Part of a small language model's weights: a variant of Adam for these matrices.
Each number is 128 + 32 x the weight over its row's rms, rounded and kept within 0 to 255. Layers, rows and columns count from 0. The size above them is the row's rms in percent of the matrix's.

# layer 10 MLP down (transposed), 1152x192, rms 0.104, rows 988-1023, columns 96-191
size [100 105  96  53 100 106  97  98 104 104 107 105 106 100  99 114 102 111  34  79  99 100 106  98 104 111  82 102 101  98 102 104 104 100 133 107]
[[106 124 155 129 140 152 122 187 130  96  99 108 189  68 156 151 110  61 167 149  81 121 154 152 115  80  85  65 121  65 144 142 156 173 132 168 137 177 149 149 116  99 118 145 152 162 160 143  92  87  84  96 102 114 156 130 139 116 123 100  76 113  99 132 118 138 104 148  86  96 119 136  67 177 151 119 127 138 113 122 192  99  97 124 145 152 141 107 146  80 158 148 126 166 122 141]
 [144 122 137  79 102 114 122 105 151 106 123 100 119 171 166 117 139 116 114 143 114 144 150 109 126 188 153 124  66 101 200 143 109 137 149  77  99 168 128 139 126 156  89 108 109 149 142  81  79 146 109 136 105 170 120 155 110 162 171 132  85 130 176 126 103 115 110  97 148 208 119 108 138 120 114  90 118  61 128 187 108  69  58  74 148 100 145 137 188 101 193 175 136  89 149 107]
 [129 102 117 189 137  94  76 130 143 187  82 119 129 105 157 130 144 126 126 188 105 168 181 134 204 175  71 133  81 225 131 179 115 144 198 152  86 133 117  82  95 128 128 124 146 156 125 153 167 143 180 115 109 149 113 152 164 161 153  58 198 114 107 140 163 131  95 142 162 112 104  60 104  93 167 119 147 126 111 118  77 119 175 112 149 107  76 116  53 134  84 185 165  90 152 144]
 [123 141 113 157  99 135  97 137 185  83 119 120  55 120 139  82 156 200 166 194  87 117 126 107  66 150  87 129 183 159 125  92 120 137  55 134 104  92 132  82 151 144 133 130 138 113 132 109 150  94  64 144 149  86 153 137 117 128 195 125 136 167 122 136 106 106 106 105 131 113 110 146 114 100  87 158 150 110 103 108 121  82 120 127 142 106 119 130 127  70 100 150 160 129 140 100]
 [116 104 136 154 157 129 116 128 112 131 141 171 141 132 104  76 157 137 167  97 102  99 140 174 106 113 153 133 130 176 104  99  84 110 120 165  76 120 138 132 144  83 143 200  99 163 129 139 111 131  45  23 106 106 100 111 144 170 166  88  52 202 119 125 134 145 172 137 130 141 112 111 115 107 140  91 135 152 141 106 139 147 110 161 154  93 162  82 117 103 131 175  97  86 167 131]
 [154 144 125 136 138  78 145 131 142  68 175 149 123 118 121 128 142  48 204 128 121 132 192  96 157 167 112 102  70 119 163 141 145 122 195 164 157 146  87 143 103 186 111 142 189 125 138 172  99  88 111 139 187 148 156 138 151 161  97 119 182   6 136 143 116 139 122  85 146  55 191 125  72 114 193 111 120 132  59  93 119  93 145 118 161 165 127 148 120  66 111 134  61 116 111 103]
 [147  63 152 120 140  81 194 169  73 179 188 112 153 172 175 152 139 176 164 158  85 100 124 102 184 146 105  68 136 127 165 154 115 129 151 119 141 133 116 176 137 108 188 105 111 152 118 154 159 104 113  36 117 132 110 136 108 147 107 138 109 138 140 146 150 146 136 107 122 159  98 156 190 154 142 141 128  45  97 133 124 148 142 148 117  93 101 100 134 137  99 149  93 160 192  97]
 [175 152 135  87 119 114 156 126 133 155 169 150 133 173  95 129 113 115 140 146 130 101 104 149 147 180 150 142 117 189 135  89 165  84 130  81 179  90 143 107  78  74  74 106 173 115 153  95 130 158 109 126  98 145 125 142  98 149 147  93 130 114 153 106 181 108  68 118 107 152 136 146  86 170 101  88 106 118 158  75 137 138 107  87 114 127  78 171 152 143 125 120 168 115 163 105]
 [130 148  42 138 143 146  76 143 112 128 101 168 176 172 135 145  92 148 150 138  89 188 135 131 106 118 149  95 167 125  68 107 153 153 129 129 131 137 150 145 105 129 157  92 148 111 136  98 108 117 148 121 130 122  95  86 120 152 126 150  89  93 125 167  90 119 144 126 129 135 116 124 112 133 147 132 128 141 170 113 124  84 145 143 198 141 167 152 144  65 127  86 141 106 118 111]
 [127 160 160 112 203  90 117 138 138 158 119 114 109 109 148 166 109 119 127 113 150 141 105 127 151 131 100 109 130 147  88  91 118 118 172 125 195 117 149  78  72 117  87 104 131  94  79 128 106 123 177 157 149 201  89 147  57 122 129 132 157 113 148 149 127 147 116 121 129  87 168 116  83 125  90 119 198  75 114 128 102 109 139 103  88 135 173 138 113  88 176 140 117 163  87 156]
 [101 136 134 129 174 132 175 193 140 129 115 152 182 111 180 111 116  98 110 152 120 109 145  73 162 128  86 131 120 107 129 158 130 137 114 137 125 102 102  84 103  91  21  90 145 127 208  60 126  96  95 153 150 131  91 103 157 137 176 140 149 110 100 144  84 174  94 178 108 109 158 197 133 138  95 126 124 137 147 139 145 135  92  78  99 151 127 143 150 117 109 134 116  56 114 108]
 [137 101  97 144 193 180  61 119 145 165 121  94 148 119  76 125 135 167 124 120 128 227  74 145 108 163 144 126 155 102  75  95 123 155 127 119 123  86 105 145 124 135  99 138 126 113 138 122 150  88  99 155 225 128 155 181 144 128 195 161 111 110 165 113 151 149 146 126  65 119 118 114 152 165 101 150 134 176 152 101 142 132 166  89  89 135 127 124 115 122 120 116 121  97 101  72]
 [122  96 114 144  82 155  78  88 105 164 170 199 218  80 127  87 119 215 111 131 117 152 103 123 172 172 132 120 134 137 133 133 160 117 132 140 118 118 110 157 127 165 100 208 209 145  71 151 109 155 135 154 143 137 122 175 116  95  91 141 134 168 111 113 160  87 158 131 131  66 111 128 121 113 105 179 130 175 161 130  91 126  94 169 101 126 155  99  95 135  96 124  97 131 108 128]
 [189  86 127 110 142 149  82  82 176  76 156 121 136 117 161 131 111 121 124 119 133 135 130  91 102 130 102  90 125 142 137 125 156 122 153 133 106 112  53 119 146 128 104 118 161 121 161 135 136 192 151 139 121 110 143 180 138  96  98 152 127 116 116  87 103  97 174 136 143 102 100 142 125 132 187 150  95 181 102 160 102 140 119  86 164 160 112 188 110 136 138 135 145 171 156 111]
 [125 129 108  31 119 134 145 140 133 131 192 133  95  82 118 133 157  87  65 140 162 124  57 153 184  99  89  70 144 171 168 135 135 152 191 108 154 141 132 131 136  83 147  75 113 133 132  71 162  96 151 120 127 149 159 125 122 129 109 135 178 115  80 131  88 201 142 164 174 140 170 129 137 118  85 120 129  79 127 180  81 151 103  96  86 143 127 147 167 112  96 136 160  76 128 133]
 [145 154 137 144 118  94  81 151 130 139 157 150  88 117  79 158  88 169 178 167  91 174 128 182  79 182 130 167 140 126 153 102 134 108 172  74 111  83 149 139  86  96 108 149 127 154 135 140 151 124 167 118 120 124 156 124  73 107 164  95 129 117 172 123 170  63 143 118  82  73 182  72 105 144 183 124 121  79 113 164  92 130 172  89 141  86 152 125 118 129 119 145 104 113  92 110]
 [145 135  85 163 165  94 138 115 159  71  91 121 123 159 134 190 144 157  84 128 159 199  49 208 119  72 141 147 127 107 159 173 102 156  57 144 109 146 139 125 111 131  84 136 138  87 105 150 132 134 125 112 165 170 160  86  98 105 144 127 146 139 105 146 147 115 137  94 159 208 153  71 151 124 122  93 138 130 171  63 123 144 106  98 117 117 101 125 115 142 175 104 100 115  60 106]
 [ 84 150 114 148 144 150 115 166 121 173 125 160 160 120 128 169 149 135 126 120 121 146  56 101 219 110 106 135 197 121 107 131  81 129 126 174  63 171 123  91 184  95 137  98 128 181 148  92 147 153  96 126 139  99  68 106 109 129  64 139 112 159 108 123 142 158 146 145 148 136 113 164 130 168 153 155  95 108 164 103 110 101 115 142 105  97 153 192 154 147  58 130 114 143 144 121]
 [116 152 223 155  98 169 117  99 124  92 136 105 118 105 113 152 199 126 169 136 164 119 182 155 127 102 106 172 127 118 159 214 194 110 122 117 107 190 125  94 104 158 143 123 169 154 114  97  93 116 137  92 148 118 115  69  85 163 136  92 125 165 171 177  99 131  92 130  92 144 132 105  79 208  95 116  88  99 129 183 155 106 121 174 118 126 186 142 127 141  93 155 154 119  84 124]
 [123 111 118 155 100 151 151 123 128  56 114 109  77 121 102 163 134 121 131 101 121 137 153 140 170 150 135 105 132 143 124 125  88 140 182 132 161 114 136 142 109 122 131 170 142 128 132  75 176 152 140 139 109 209 130 147 101  76 137 168 108 155 128 113  65 138  99  94 127 171 203  95 139 119 140 166 153 109 125 109 147 107 119 200  52 129 129 132  97 110 177  41 127 103 168 154]
 [150 105  62  87 140  93 148 144 138 120 149 118 160 169 153 168  90 127 165 155  95 113  83  97 147 150 100 105 168 192 126 119 168  77 157  95 109 126 100  84 123 119  90 160 131 161 110 159 136 169 130  92 192 109 155 133 127 201 146 123 114  95 144 117  72  87 174 153 127  91 120 134 178  90  54 161 134 195 141  88 124 151 108 158 104 176 115 106 190 102 122 109 120 160 138 134]
 [ 77 116 156 151 165 126  85 159  97 116 129 189  92 140 109 137 145  98  79 126 111  83 114 103 122  95 123 110  92 108 152  95 141  76  97 113 155 122 137 141 104 158 157 166 157  82 142  74 127 198 120 155 146  65 135 147 138 120 113 101  59 141 199 117 151 123 120 113 157 134 120 139 110 151  91 112 124 104 103 113 132 158 101 167 110  78 180 130 151  94 110  89 134 133 134 143]
 [114  76 179 136 151 179 149 184  97 135 132 131 166 119 189 121 124 126 161 134 133 124 102 144 147  83 156 117 128 131 178 158 142 145 119 124 162  88 103 113 147  92  92 156 119 110 107 111 116 119 102 126 122 155 121 121 133 144 172 139  94 153 129 112 174 135  67 114  77 149 155 139 162 134 131 148 101 165 167 154 137  93 110  63 145 104  47  86 109 191  90 124 127 103 152 107]
 [197 101 105 136 146  90 181 111 117 158 141 153 145 126 159 160  82 127 144 103 103 148 123 139  98 128 110 123  86 142 130 187 119 147  68 128 108 104 143  84  95  71 125 181 177 117  99  86 136 107  97 104 142 125 105  98 164 140  85 211 207 125 108 138  74 124 102 122 121 151  38 203 147 104  99 115 165 194 192 126 137  87 141 127 168 166 140 132 104 126 164 119 121  90 120 133]
 [110  99 154 138  89 144 115 116 140 121 114  98  88 106  92 153 153 178 170 168 115 123 148  97 143 136 131 178 133 110 204 129 146 163 122 186 176 187 117 165 124  58 101 157 113 152  91 118  99  99  99 108 108 148 135 100 141 141 116 128 113 120 137 146 128 140 145 120 174 166 168 126  20  78 141  94 138 162 127 119 139 171 127 134 112 131  61 145  98 131 198 168  92 125 159 143]
 [148 186 144 127 110 117 143 129 159 162 152 116 119 129  99 131 137 137 113 175 173 116 127 111 147 180 101  99 113 122  83 156 113 126 168  79 156 123 123  82 146 138 110  98  76  69 173 104 179  94 124 111  93  80 132 124  95  80  75  77  91  52  98 123 140 126 113 102 115  98 111 111 181 146  76  90 120 107 108 134 139 137 140  41 120 125  86 127 142 111 126  75 114 132 148 119]
 [181 129 111 170 160  67 149 104 143 169 139 134 122 133 168 201  91  91 132 102 143  72 124  77 181 121  63 133 159 156 124 129 142  64 158 161 113 129  85 105 145 117 155 103 116 136 126 115 123 143 139 127 161 100 102 114 156 126  54  97 123 119 112 176 149 102 110 129  87 158  90 185 184 115 136  82 111  86 111 134 176 160 125 128 149  99 129 170 166  83 115 146 173 133 181 148]
 [167 108  81  92 143 128 214 157 133 102 104 159 132 102 118 167  88 117 116 172 115  91 152 167 117 170 159  85 177  96 129 121 113 145 139 148 118  72  96  83 108 114 164 121 129 165 123 149 100  99 104 147 140 151 129 146  91  68 108 142  93 159 124 153 114 131  88 108  99  91  53 137 158 113 114 129 114 137 138 178 112 131 129 147 215  78 150 148 137  84 159 160 103 160 159  80]
 [109 143 125 102  44  71  92 159 107 143 128 109 106  94 121 158 120 105 104 137 150  83 102  84 125 128 162 129 110 110 137 124 151 146 190 173 144 149 213 148 118 183 150 153 150 195 145 122  91 111 145 120 100 132 174 113 124 125 147 117 181 171  57  92  97 140 162  58 149 138 100 155 112 209 135 168 128 158 133  98 166 112  96  94 137 149 115 183 160 149 122 169  80 150 171 123]
 [ 86 184  96 121 100 153 149 127 163 115 126 123  99 132 131  86 120 126 162 153  54 128 100 198 186 104 131 128 151 159  82  88 120  83 139 127 135 165 152 115 172 162  81  85  96 137 142 136 110 152 149 168  95 150 151 115 129 131 116 118 141 105 151  97 177 203 104 197 167 132 115 129 169  82 169 160 109 127  92 119 163  94 136 175 189 148 122 156 139 139 144  83  97 165  83 117]
 [136 144 127 126 103 133 150 206  95 124 178 141 127 132 122 146 167  94 107 141 141 138 210 190 156 129 195 113 145 193 157 178 114 177 145 170 153 122 125 122 145 140 111  70 124 111  83  66 110 133 125 137 130 123 124  83 186 114 137 115  65 134  72 142  77 143 179 120  84 153 188  79 144 175  98 140 120 142 127 142  79 132 138 183 130 123 137 149 166  97 113  89 191  95 145 163]
 [131 152  92 167 120  83  94 158 188 140  91 177 110  95 174 110 105 111  64 140 161 111 142 119 161  99 187 136  72 134 186  96 138 142 124 161 179 129 119  79 168 166 110 157 147  77 114  89 146  44 124 147 121 147 131 138 134 181 161 135 205 116 124 164 138 139  85 120 155 124  95 138  75 132  96 157 141 135 159 115 117 145  93 107 104 165 122 129  92 121 111 155 153 103 156 168]
 [106 147 114 112  96  51 145 163 137 123 154  74 159  49 142 163 120  66 115 129 135 139 134 101 125 149 111 160 102 148 155 150 100  93 137 106  47 133 137  68  99 137 171  87 102 122 110 162 108  99 154  90 154 146 124 147  67 136 143 127 170 109 140 179 107 168 158  90 125  94  79 139 110 125 152  93  70  91 123  98 110  90 132 129 115 144 106 120 189 178 142 185  85  93 148 143]
 [131 153 148 169  93 105 115 133 115 107  95 127 158 118 122 154  89  89 161  80 167 109 140 153 105 165  82  82 147 108 106  88 154 161 122 131 110  77 108 115 140 157 138 142 135 117 191 122 163 139  64 214 193 146  88 155 159  64 162 139  88 108 133 127 135 182  98 123 108 158  97  88  88 119 162  99 102 123 141  82 135 207 103 142  41 148 117  86 123 159  69 107 135 113 138 118]
 [110 142  85  72  96 120 104 143 114  74  93 100  60 136 105 128 160 126 129 153 188 108 140 128 113 159 103 185 109  92 167 181 116 134 132  88 100 142 107 105 198 220 144 155 149 158  75 120 134  81 103 145 155 144  91 114  97 171 157 128  83 162 138 143 121 162 121 108 106 128 124 154 181 129 157 105 103 218 119 150  78 120 124 150 189  61 100 141 132 107 146 113  98 138 133 168]
 [107 140 125  73  50 105 147  72 163 134 106 135 125 180 115 112 142 176 126 138 160 107  88 133 184 108 121 151 166 161 129 164  98 156 122 104 117 139 164 172  90 150 152 103 151 154 115 167  90 127 135 141 174 119 159 166 116 164 152 128 163 140 146 137  95 117 116 113 164 168 120 104  93 114 158  89 140 148 165  71 167  99 102 182 145 110 160 139 110  86 134 152 100  99 163  91]]
# layer 10 MLP up, 1152x192, rms 0.117, rows 989-1024, columns 96-191
size [105  93  60  97 104  92  95 105 101 103 105 106 100  93 116  98 109  53  86  96  96 106  98 103 119  80 100  99  95 101 109 103  97 127 108 122]
[[115 168 169 125 133 157 123 103 181  84 111 100 112  68 145  80 100 139 184 107 136 147 120 136  87 176 132  87 186 144  95  97 123  84 107 110 136 110  94 193 153 116 104 137 127 144 166 119  85 125 113 139 187 102 125 123  91 108 121 133 103 163 132 105  82 102  87 124  88 108 135 108 145  74 122 148 163 178 117 163 146 123 181 120 163  74 133  95  93 131  24 121  94 103 109 184]
 [ 81 185 159 131 114 146 134  96 104  66 151 118 180  80 151 100 132 123 129 116  80 195 108 140 132 182 174 121 179  83 167  89 115 121 133  67 132 158 159 157 134 124 121 143  86 132 135 122 101 115  37 162 163 121 148 164 125 159 104 109 126 162 135 146 127 132  98 145  64 134 121 126  93 142 140 134 166 151 124 196 130  93 141 120 119 141  96 151  86 159  67 185 152  97 140 154]
 [123 151 163  93 165 142 127 124  80  86 118  99 105 105  50 119 134 173  75 170 103 124 165 142 126 180 143 110 118 128 104 100 135 130 131 122  77  98 147 112 103 105 163 159  99  69 138 148 157 130 101 146 167 187 191 127 132 122 138 141  68 163 114 115 104 116  76 158  99 123 104 158 135 116  82 118 164 142 166 126 126 128 147 169 171  90 110 129  63  89 136 148 155  70  64 166]
 [ 87 155 121 116 139 145 100 127 131 126 188 126 158 111 147 139 184 131 167 156 123 174 162 125 155 145 161  90 150 132 146 104  80 164 106  79  97 130  91 102 105 140 142 112 144 109 119 105 114 108 156 158 200 133 139 138 121 113  76 172 130 163 116 111  94 130  84 177 184 112 161 109 107  84 115 128 155 125 172 145 113 162 150 100 105  78 127  97 120  56 110 147 118  65 177 143]
 [112 101 206  58 170 129 140 122 161 123 128  86 162 104 114  48 115  98 162 100 157 167  91 164  57 140 121 121 167  72 118 130 140 165 105 171 142 102 134 138 103 103 123 108 142  77 124 123 195 128 105 171 156 111 133 118  73 143 109 123  36 166 118 116 116  64  70 110 122 110 156 172  78 139 164 135 147 144 198 120 110  46 170 132 157 131 105  92 142 109 156  67 141 108  72 146]
 [140 131 152 101 166 171  87 134 102 111 102 160  98 159 124 109 136 122 122 168 141 138 164 191  92 181 136 147 149 103 122  99  97 168  84 189 105  72 139 126 141 158 120 126 135 163 134  78 207 164  76  87 119 152 134 129 169 117 108 124  83 116 127 170 101 121 162 166 141 155  97 118 105  57 124 125  89 180 189 138 125 120 155  91  90 159 176 130 106 100 114 129 152  92 139 131]
 [144 145 132 121 106 172 137  94  50  98 108 129  82 103  77 136 139 174 179 142 116 164 163 181  73 123 107 121 180 130 130 165 111 190 162 115  84  85  71 124 167 134 125 141 133 109 203 115 105 132 101 121 131 117 141 105 101 125 154 143 139 126 107 117 136 156 114 169 106  90 137  92 185 156 150 106 153 167 144 126 130 159 191 181 145  70 203  96  87 148  93 171 153 105 126 145]
 [103 116 215 123 116 181 133 122 166 138 147  90 114 151 113 120 145 114 139 111 133 122 134 181  31 152  90  60 173 178 122 163  85 153 179  87 147  63 185 107 154 108 190  78 119  85 177 116 122  70 109 160 147 178 118  89 138 145 111 146  93 118 114 111 103 144 134 132  75 109 104  93 196 113 138 205 151 111 134 158 127 132  75 114  96  99  99  97  81 102 107  86 162 143 128 143]
 [ 85  93  81 145 102 150 147  70 194  89 100 100  83 143  69  46 111 126 124 154  96 122 178 140 120 117 126 114 168  94 113 110 151 153 158 136 130 133  52 160  77 134 132 117  76 110 136 118 128 100 103 144  69 177 110 104 141  82 151 133  84 100 154 109 205 150 129 128 107 147  86  73 138  93 169 187 121 151 140 146 157 108 143 152 181 102 160 124 151 153 103 136 155  99 100 196]
 [162 152 152  32 101 116  95 105  92 159 149  86  83 108 102 137 179 132  68 129  89 144 163  92  41 155 123 126 128 123 113  96  76 199 103  56  69 108 168 107  80 127 151 116 118 117 132 104 107 128  70 102 109  99 168 122  91  82  92 188  82 166 107 128  91 155 114 187 126 110 123 132 118  81 102 121 108  73 160 141  98  90 199 148 138 117 164 135 140  97 100 106  89 136  89 216]
 [160 127 133  76 187 142 108 150 119 149 132 144 104 142  38 147 104 142 176 154 134 157 168 170 103 135 146 142 103 138 107 109 117 124  70  47 125 140 106 163 140 162 108 143 133 109 146 169  85  96 148 106 161 149 143 183 185  91  98 204 115 130  99 145 107  89 106 185 137  95 176 138 103 135 118 107 140 105 186  87 120  87 149 125 157  98 108 131  29 119 100  77  54 118 150  88]
 [145 128 116  86 100 125 125  93  99 126 120  58 142 107 121 163  98 149 122 141 100 176 134 120 109 163 123 139  70 138 171  99  89 186 153  78 111 113  70  78 134 140 120 118 128 126  84 117 139 117  80 149 163 139 116 148 110 118  78 163  65 114  77 149 109  73  94 144 137 133 155 194 177 133 137  87 121 132 131  81 109 100 195 175 155 118 116  98 133 125 139 116 111  89 149 146]
 [ 79 133 166 109 154 136 136 174 135 135 118  66  92 115  79 113 156 182  88 184  78 144 136 175  98 136  97  80 162 139 145 108 166 142 180 153  73 138 124 109  85 101 187 158 102 129 147 102  99 107 160 138 176 152 103 112 115  62 160 133 124 169 136 149  99  63  98 165 150 112  84  41  94 120 133 141  95 129 127  86 145 142 132 154 167 140 159 109 170 140 131 156 146 146 128 166]
 [ 85 111 135 154  74 174  84  27  72  86 134 139  79 105 119 123 142 123 145 154 101  80 115 120 135 138 151 146 175 122 138  85  93  95 109 160 151  82  95 137 177 118 115 120 124 102 126 110 102 113 157  97 130 117 113  82  88  72 168 127 134 199 150  93 119 104 112  74 108  78 138 121 219  99  79 175  81 131 118 141 116  89 140 140 174 122 168  72 118 114 131 123 141 123 125 104]
 [114 121 107  41 155 140 149  94  99 123 113 120 118 131 102 137 195 133 152 145 105 178 125 162 149 141 144 131 160  55 139 174 130 122 106 117 136 130  99  97  77 126 160 128  98 139 164 131 164 123 141 135 128 166 150 144 149 138  72 128 133 133  47  99 172 118 106 179 128 134 151 108  63 100 128  89 228 166 128 136 133 174 162 158 126 106 127  97 125  69 110 125 140 120 148 147]
 [152 116 144  75 110 149 102 149  85 134 112 162  58 116 111  92 123  99 189 201 101 135 158 124 109 125  85 123 106  95 108 112 135 123 169 191 133  91 106 125 152  93 109 150 143 122 168  93 136 103 190 159 134 205 159 122 110  78  88 142 132 129  87 113 131 113 130 137 126  51 156  59 168  69 116  97 147 161 137 117 160  76 150 147 108 171 146  97 130 114 105 137 112 160 127 155]
 [145 189 171 107 100 127 153  87 122 138 136 123  72  49 136 125 135 167 133 108  67 157 103 152 119 138 102 139 177 175 148  91 131 107 144 151 105 128  78 136 132 108 187 150 127 113 131 116 115 140 140 151 103  99 168 150  88 168 131 125 145 173  90  68 104  97 132 144 127 114  84 142 108 105 117  97 120 167  89 129 131 154 162 171 169 103 149 145  47  88 139 179 126 113 115 201]
 [108 134 144  63 135 147  93 119 101 101  95 121 134  90  60 104 185 188 107 189 105 133 163 185  85 181 144 104 115 149 131 125  98 135  91  95  97  91 102 143  99 115 180 163 106  83 138 113 131 109 100 127 178 125 175 122 100 161 117 157  75 181  68 136 167 129  98 118 119 156 149  98 134 154 123 178 135 132 148 125 120 112 138 180 163 131 177 121  88  95 119 140 171 108  70 143]
 [128 229 170 123  80 157 161 164  96 111 139 134 126 115 136 137 169 137 132 169  91  95 128 152  97 183 120 119 127 109 109 147 140 125  75 151 126 150  92 142 106  79 112 167 134  72 181  98 166 133 121 189  93 122 163 158 152 135 135 142 131 164 117 162 105 107  62 140 165 124 109 131  87 144 102  98 189 113 188  44 110  87 188 180  72 120 155  87 102  99 143  72 136 158 146 173]
 [131 162  94 135 104 105 103 161 126 105 164  93 142 134  93 117  88 136 147 201  94 172 181 131 119 146 219 132 100 142 137  93 147 189 102  67 165 143 147 149 128  62 157 137  51 121  86 125 164 128 103 135 131 127 155 109 173 119 132 161 103 102 141 134 138 177 127 119 109 137 132 157 111 154 140 125 115 109 128 156 134  72 146 108 142  88 102 162 150 127 164 134 190  96 101 148]
 [150  91 162  86 172 153 152 125 131 108 153  97 135 141 148 165 156 155 115  89  70 140 113 182 113 172 103  70 169 144  94 132  53 211 155 153  75  72 110 134 160 102 162 153 166 145 170 131 121  71  76 152 103 214 126 141  49 171  80 155 141 117 120 165  70  75  88 147 120 144 112 117 129  71  98 112 195 121 145 106 176 147 137 107 125 150 164  79  73 111  74 150 114  90 101 173]
 [140 129 109 136 162 109 128 138  90 127 141 125 138 138  92 139 140 122 121 143  89 154 122 160 130 141 154 124 148 197 149 103 108 151 133  93  91 127  80  96 102  61 135 131  88 121 135 125 156  97 138 169 166 186 120 112 155 158 191 159 103 117  86  50 101 103 100 179  98 123 139 154  85 123 105 126 157 129 120 147 100 147 154 179 116  61 162 206 119  17 132 175 109 145  95 143]
 [146 132 218 141  82 179  79 124 136 140 130  95 106 115  82 102 173 144 145 130  91 125 170 152  86 141 188  53 129 129  90  67  83 105 162 157 131  89 111 103 104 158 216 135 146 117  97 101 163  75 127 161 154 177 147 125  82 179 190  90  66 132 100 114 150 132 138 119 200 158 119 103  76 133 112 186 131 183  64 108 113 154  99 170 142 133 141 116  96  63 109 101 188 117 130  99]
 [138 158 128  98 127 137 144 103 124 159  91 111  82  76  72 129 137 135 105 162 109 117 119 109  95 124 121  97 166 170 117  88 133 127 168 165 103 133  43 154  56 140 189 172  92  81 112 114 152 128 137 130  98 148 162  98 110 127 128 117  69 115  70 121 126 114 160 118 180 144 131  71  87 106 112 152 162 133 102 136 179 131 117 212  79 140 210 142  63  98  93 193 104 104 128 138]
 [140 133 164 128 128 184  98 104 133 106  51 105  98 118 100 112 109 145 125 107 149 145 185 234 101 161  84 147 113 147 130 156 132 166 116 121  90 110 117 117 134 123 194 132 148  90 141 152 145 176 151  81  95 192 120 117 116 141 145 167 136 182 123 116 151  56  54 158 151 103 111 147  99 102  93 107 137 142 117 155 161 118 129 138 146 115 174  96 145  88 118 122 173  92 136 109]
 [137 136 105 164 140 139 157 143 130 138 158  95  37 116 133 107 178 137 111 128 108 155 169 130 113 136 154  71 184 173 120 113 138 131  78  34  72 158 149 190 110 165 107 135 144 168 163 126 166  93 129 121 130 115 179 119 104  76 183 121  80 196 111  91  84  84 124 144 100 107 108 143 116  75 161 148 161  94 134 171 182 137 143 150 107  81 125 128 101 112 170 145  93 121 105 107]
 [143 163 150 110 132 185 139 148 116 125  78  88 118 118 121 123 135 133 125 126  83 115  80 143  91 120  74 159  88 147 142 133 130 131 153  55 137 172 137 114 157 135 147 164  73  80 126  93 104 111  99 107 131 175 114 110 127 103 209 147 108 226 107 146 121 106 113 189  56 139 150 134 131 129  99 124  96 100 206 177 123  93 100 139 140  97 104 155 109  96 135 136 174 134 100 178]
 [122 207 132 141 120 136  82 158 137 134 127 153  76  97 146 132  83 158 131 116  60 154 105 129 112 143 140  76 153 122 147 114 147 106 123  95  48  65 117 102 122 132 135 151 196 153 161 132 133  85 111 141 187 134 137 207 111 126  89 142  81 155 107  67 155  92  80 185 118 149  89  80 169 116 129 131 128 154 184  67 142  71 138 113 181  92 141 105  96 101  91 145 114 108 129  92]
 [100 169 135 159 106 149 130  84 164 107 123 139 144  36 125 194 172 174 138 172  69 175 147 105 114 154  73 168 143 135 178 144 121 137 130 131  86 108  81  68 178 155 126 191  91 122 112 159 109 121 120 119 108 132 149 106 157 115  79 106 122 167  41 139  57 124 144 142  97 162 154  79 161 131 139 192 153 130 180 158 110 135 202 124 109 114 151 141 132 158  67 151 136 123 127 108]
 [133 138 171  85 131 164 131  90 160  99  97 117 121 187 131 131  87 151 112 111 138  79 130 130 122 102 182  84 107 129 140 138  90 115  45 113  83  94  99 161 147 165 195 151 137 102 109 135  84  58  84 134 137 210 153 153  96 183 148 114 114 124 161  78 117 117  99 122 158 150  69 137 168 157 130 141 118 123 146 102 173 135 123 114 198 111 104 110 114 112  97  81 131  75 154 143]
 [ 86 117 179 135 162 164 114 138 138 122 156  77 114 113 124 120 110 162  74 177  75 140 157 124   0 147 134 152 111 137 114 139 108 153 103  66 130  79  73 101  68 111 135 107  85 148 147  93 161 132 125 128 116 124 131 126 122 163  97 184 102 174 168 157 152 103  51 130 109 157 147 144 131 125 122 145 152 104 139 171 173 106 148 118 117 146 178 137 135  94  87 126 147  82 145 164]
 [140 128 133 106 185 126 137  99 139 101 132 141 141  77 139 137 174 178  98 115  81 190  91 177 124 151 166 103 137 147 103 126 128 142 154  37 136  89 131  90 131 139 168 127 142 130 154 145  89  63  79 125 180 114 101 136 108 138 175 165 153 130  89  88 110 121  94 213  70 124 142 135 124 128 162 190 111 125 120 150 180 139 151 161 148 181 173 177  72 139  42 140 108 112 129 158]
 [103 136 154  76 149 159 124 168  99 161 147 115 137 126  97 120 182 148  75 137  83 183 118 123 144 165 142 119 226 115 168 127 138 110 121 118  62 100 170 169 131 123 150 165  72 143 151 132 173 127  84 133 147  97 232 159 106 120 110 156 108  81 145 201  84 103 108 157 108  70 112 135 184 119 120 168 137 115 110 118 149 146 196 140 180 112 132 153  99  74 134  90 183 154  95 135]
 [ 75 137 141  98 151 138 114 175  74 101 124 140  87 111 154  92 115 138  91 164  92 105 134 148  70 142  93 126 145 120  74  87  57 186  86 129 142 140  96 118 110 158 143 191 101 108 107 114 144 103 140 172 150 138 150 133 146 106 161 130  98 133 117 125 139  74 118 115  89  98 161 142 146 152 119 153  93 120 137 127 120 164 111 179 102 121 179 143 120 123  92 104 114  73 142 127]
 [136 137 138 102  71 128 141 124 142 111 108  89 163 168 147  97 139 150 137 163 121 117 135 156  28 212 127 130 100 120 135  89 141 128 163 101 161 114 146 191 122  74 139  96 124 138 161  80 132  64  76 151 141 145 172 149 146 157 166 160  87 149 162 125 132  84 106 114  94 147 142 132 107 124 112 110 139 149  83 157 126  67 140 114 104 109 219 186 128 162 138 114 114  97  96 151]
 [147 160 150 103 121 149 114 124 103 147 143 140 125 161 135 109 161 136 116 157 145 162 204 134  98 167 127  86  84 180 125  50  90 169 143  78 176  96 151 149  79 147 120 120 109 144 170 101 124 104 133 185  99 126 193  96 104 173 127 191  84 129  45  92  97 147 114 131 157 157 153 110 115 124 113 147 141 126 111 223  95  77 114 162 113 119 168 164 120  98  96 155 198  77 112 123]]